python train.py --num_key_value_heads=2 --bias="all" --lr_head=0.0192 --batch_tokens=131072 --max_steps=2670 --dataset="wikipedia_en"
Each number is 200 + 20 x the weight over its row's rms, rounded and kept within 0 to 999. Layers, rows and columns count from 0. The size before them is the row's rms in percent of the matrix's.

# down: layer 20 MLP down (transposed), 640x160, rms 0.0593, rows 592-600, columns 0-79
# up: layer 20 MLP up, 640x160, rms 0.0589, rows 593-600, columns 0-79
down592,106,186,183,194,172,202,229,244,177,195,224,213,185,202,217,209,201,199,193,230,174,193,150,188,184,213,231,211,229,209,223,195,189,223,180,204,197,175,205,209,204,140,200,218,223,177,165,189,231,163,227,192,207,191,204,213,204,165,181,187,203,155,212,183,213,231,198,153,173,156,198,211,196,217,203,201,206,205,220,221,208
up593,095,187,188,166,189,205,176,222,185,226,181,200,220,252,195,179,212,217,211,209,168,204,181,218,231,172,206,222,213,206,225,227,177,212,177,217,157,184,249,203,231,195,205,212,188,189,201,198,200,180,219,187,219,204,194,217,198,207,204,188,167,172,175,226,199,201,208,168,233,207,226,207,188,211,213,196,157,202,205,162,206
down593,094,192,205,169,210,203,168,208,257,196,207,200,210,162,179,206,173,219,171,213,154,231,206,190,178,221,191,218,172,174,184,201,225,194,187,197,186,252,199,213,205,222,198,209,211,208,162,209,188,198,166,163,177,188,197,185,222,204,209,220,212,204,179,195,212,194,194,190,218,176,174,211,187,212,196,158,223,222,188,213,210
up594,096,182,156,206,213,205,163,203,182,194,211,239,206,205,247,221,229,188,214,192,182,180,199,179,209,202,232,202,201,172,151,218,205,191,183,202,190,215,209,230,193,206,193,174,168,185,174,199,212,180,215,243,204,184,199,208,225,220,185,179,206,236,163,215,184,207,178,225,183,221,225,229,158,204,210,227,197,198,199,208,236
down594,097,176,218,228,191,169,175,201,162,180,210,185,182,225,208,169,205,188,199,214,183,202,158,193,196,203,198,233,194,214,219,224,214,165,180,218,196,182,199,220,221,196,215,222,211,163,196,203,162,208,203,146,184,196,191,216,203,199,219,201,193,235,189,228,173,187,223,180,221,180,254,201,214,199,178,143,192,202,183,206,208
up595,102,223,180,200,191,151,180,191,205,213,249,211,181,215,218,184,197,191,213,220,190,187,205,183,218,166,192,144,212,232,230,168,221,230,184,220,224,218,208,204,203,185,197,195,238,202,196,188,219,171,214,223,180,188,223,235,217,210,195,189,202,202,169,206,221,209,202,207,200,174,139,175,209,200,211,182,178,227,189,224,202
down595,107,215,227,195,207,248,181,188,196,213,209,214,194,198,159,185,199,205,189,205,201,174,245,220,237,186,207,183,207,208,214,217,205,190,175,229,206,196,215,210,195,214,215,192,221,187,223,215,199,178,203,225,202,209,188,192,159,169,209,221,199,218,234,192,199,185,179,209,214,181,185,230,226,228,194,210,187,219,219,165,184
up596,094,188,184,183,193,222,192,211,177,207,197,181,173,214,207,198,185,205,187,212,195,216,209,205,188,166,217,185,199,194,198,186,214,207,147,217,220,200,219,213,216,188,190,143,151,195,199,184,205,224,167,221,184,205,173,222,160,168,183,197,212,186,188,208,186,198,175,229,184,193,211,218,177,236,200,204,208,184,212,213,187
down596,096,147,205,193,204,181,183,215,220,205,188,218,183,168,200,164,210,212,198,212,182,192,179,192,176,209,219,237,221,177,178,192,202,216,195,177,179,217,157,205,200,192,193,207,196,214,186,204,223,184,196,223,183,229,196,175,177,212,201,188,209,169,226,206,202,200,187,226,227,220,165,198,219,215,222,230,177,221,222,180,181
up597,106,187,232,230,177,196,217,202,212,198,205,216,218,202,210,189,176,183,194,199,166,231,215,192,214,219,197,172,208,197,223,182,179,224,187,189,184,200,228,154,201,181,189,193,165,202,194,161,192,174,195,214,175,187,218,195,219,195,180,183,214,191,184,202,175,176,199,186,210,161,241,177,196,175,196,237,164,205,219,208,169
down597,101,214,179,189,213,212,178,219,204,193,230,186,204,214,199,235,240,205,172,179,214,206,231,173,188,228,194,192,203,192,250,178,201,222,236,183,183,202,195,197,191,247,195,191,186,200,232,186,220,175,173,215,224,230,155,196,195,183,192,180,226,195,175,170,219,203,198,189,210,224,257,187,178,226,209,189,220,230,197,180,205
up598,104,187,225,215,185,197,195,197,224,186,208,240,178,234,188,216,234,174,190,182,188,203,228,218,174,199,197,172,202,216,218,188,199,198,211,165,187,216,238,216,167,225,210,184,222,230,171,203,227,199,227,207,211,207,178,193,199,185,175,206,222,216,178,181,218,180,179,177,203,192,214,182,209,195,210,200,182,180,198,232,205
down598,108,209,194,206,228,191,209,211,221,163,184,188,191,168,193,192,189,231,193,204,211,201,230,213,198,222,185,219,199,212,216,182,202,198,190,211,197,229,190,185,187,189,212,203,202,184,238,184,217,195,209,207,213,198,185,208,225,163,169,188,225,182,171,234,208,199,200,247,189,192,187,198,191,210,203,232,221,178,190,197,214
up599,106,237,181,212,175,170,216,206,211,198,218,202,223,185,210,202,244,190,209,242,221,186,212,196,185,187,217,171,205,190,229,200,181,182,212,219,174,234,212,176,179,214,213,174,210,185,230,191,207,194,193,228,224,174,223,222,212,202,204,189,167,218,187,219,227,210,200,181,201,224,206,174,176,191,214,219,198,144,203,197,198
down599,108,220,194,172,206,215,191,188,213,205,158,181,221,214,211,183,199,223,205,163,220,165,202,195,202,205,216,232,199,188,212,218,217,245,193,193,205,169,191,199,193,215,178,199,203,214,218,202,188,192,223,208,170,216,184,223,161,193,175,189,187,173,228,247,224,169,221,197,209,179,201,211,209,209,184,231,204,168,196,187,170
up600,103,247,198,213,214,223,228,191,179,198,178,168,191,213,235,165,200,202,223,158,165,191,183,204,221,160,219,200,179,194,196,195,205,196,202,198,187,223,213,245,192,198,160,208,197,196,205,213,233,210,197,182,244,199,185,216,202,173,195,198,178,205,182,216,211,192,192,170,175,211,203,210,202,226,210,160,221,192,180,203,203
down600,094,226,179,228,203,179,216,185,196,241,232,213,214,216,223,183,186,204,183,203,191,162,220,182,219,214,188,211,184,218,186,219,196,214,212,192,184,209,195,208,184,227,200,166,193,210,210,201,204,159,207,224,180,250,191,219,214,188,198,171,177,188,192,186,193,189,222,178,195,193,202,181,219,172,211,220,217,190,209,195,206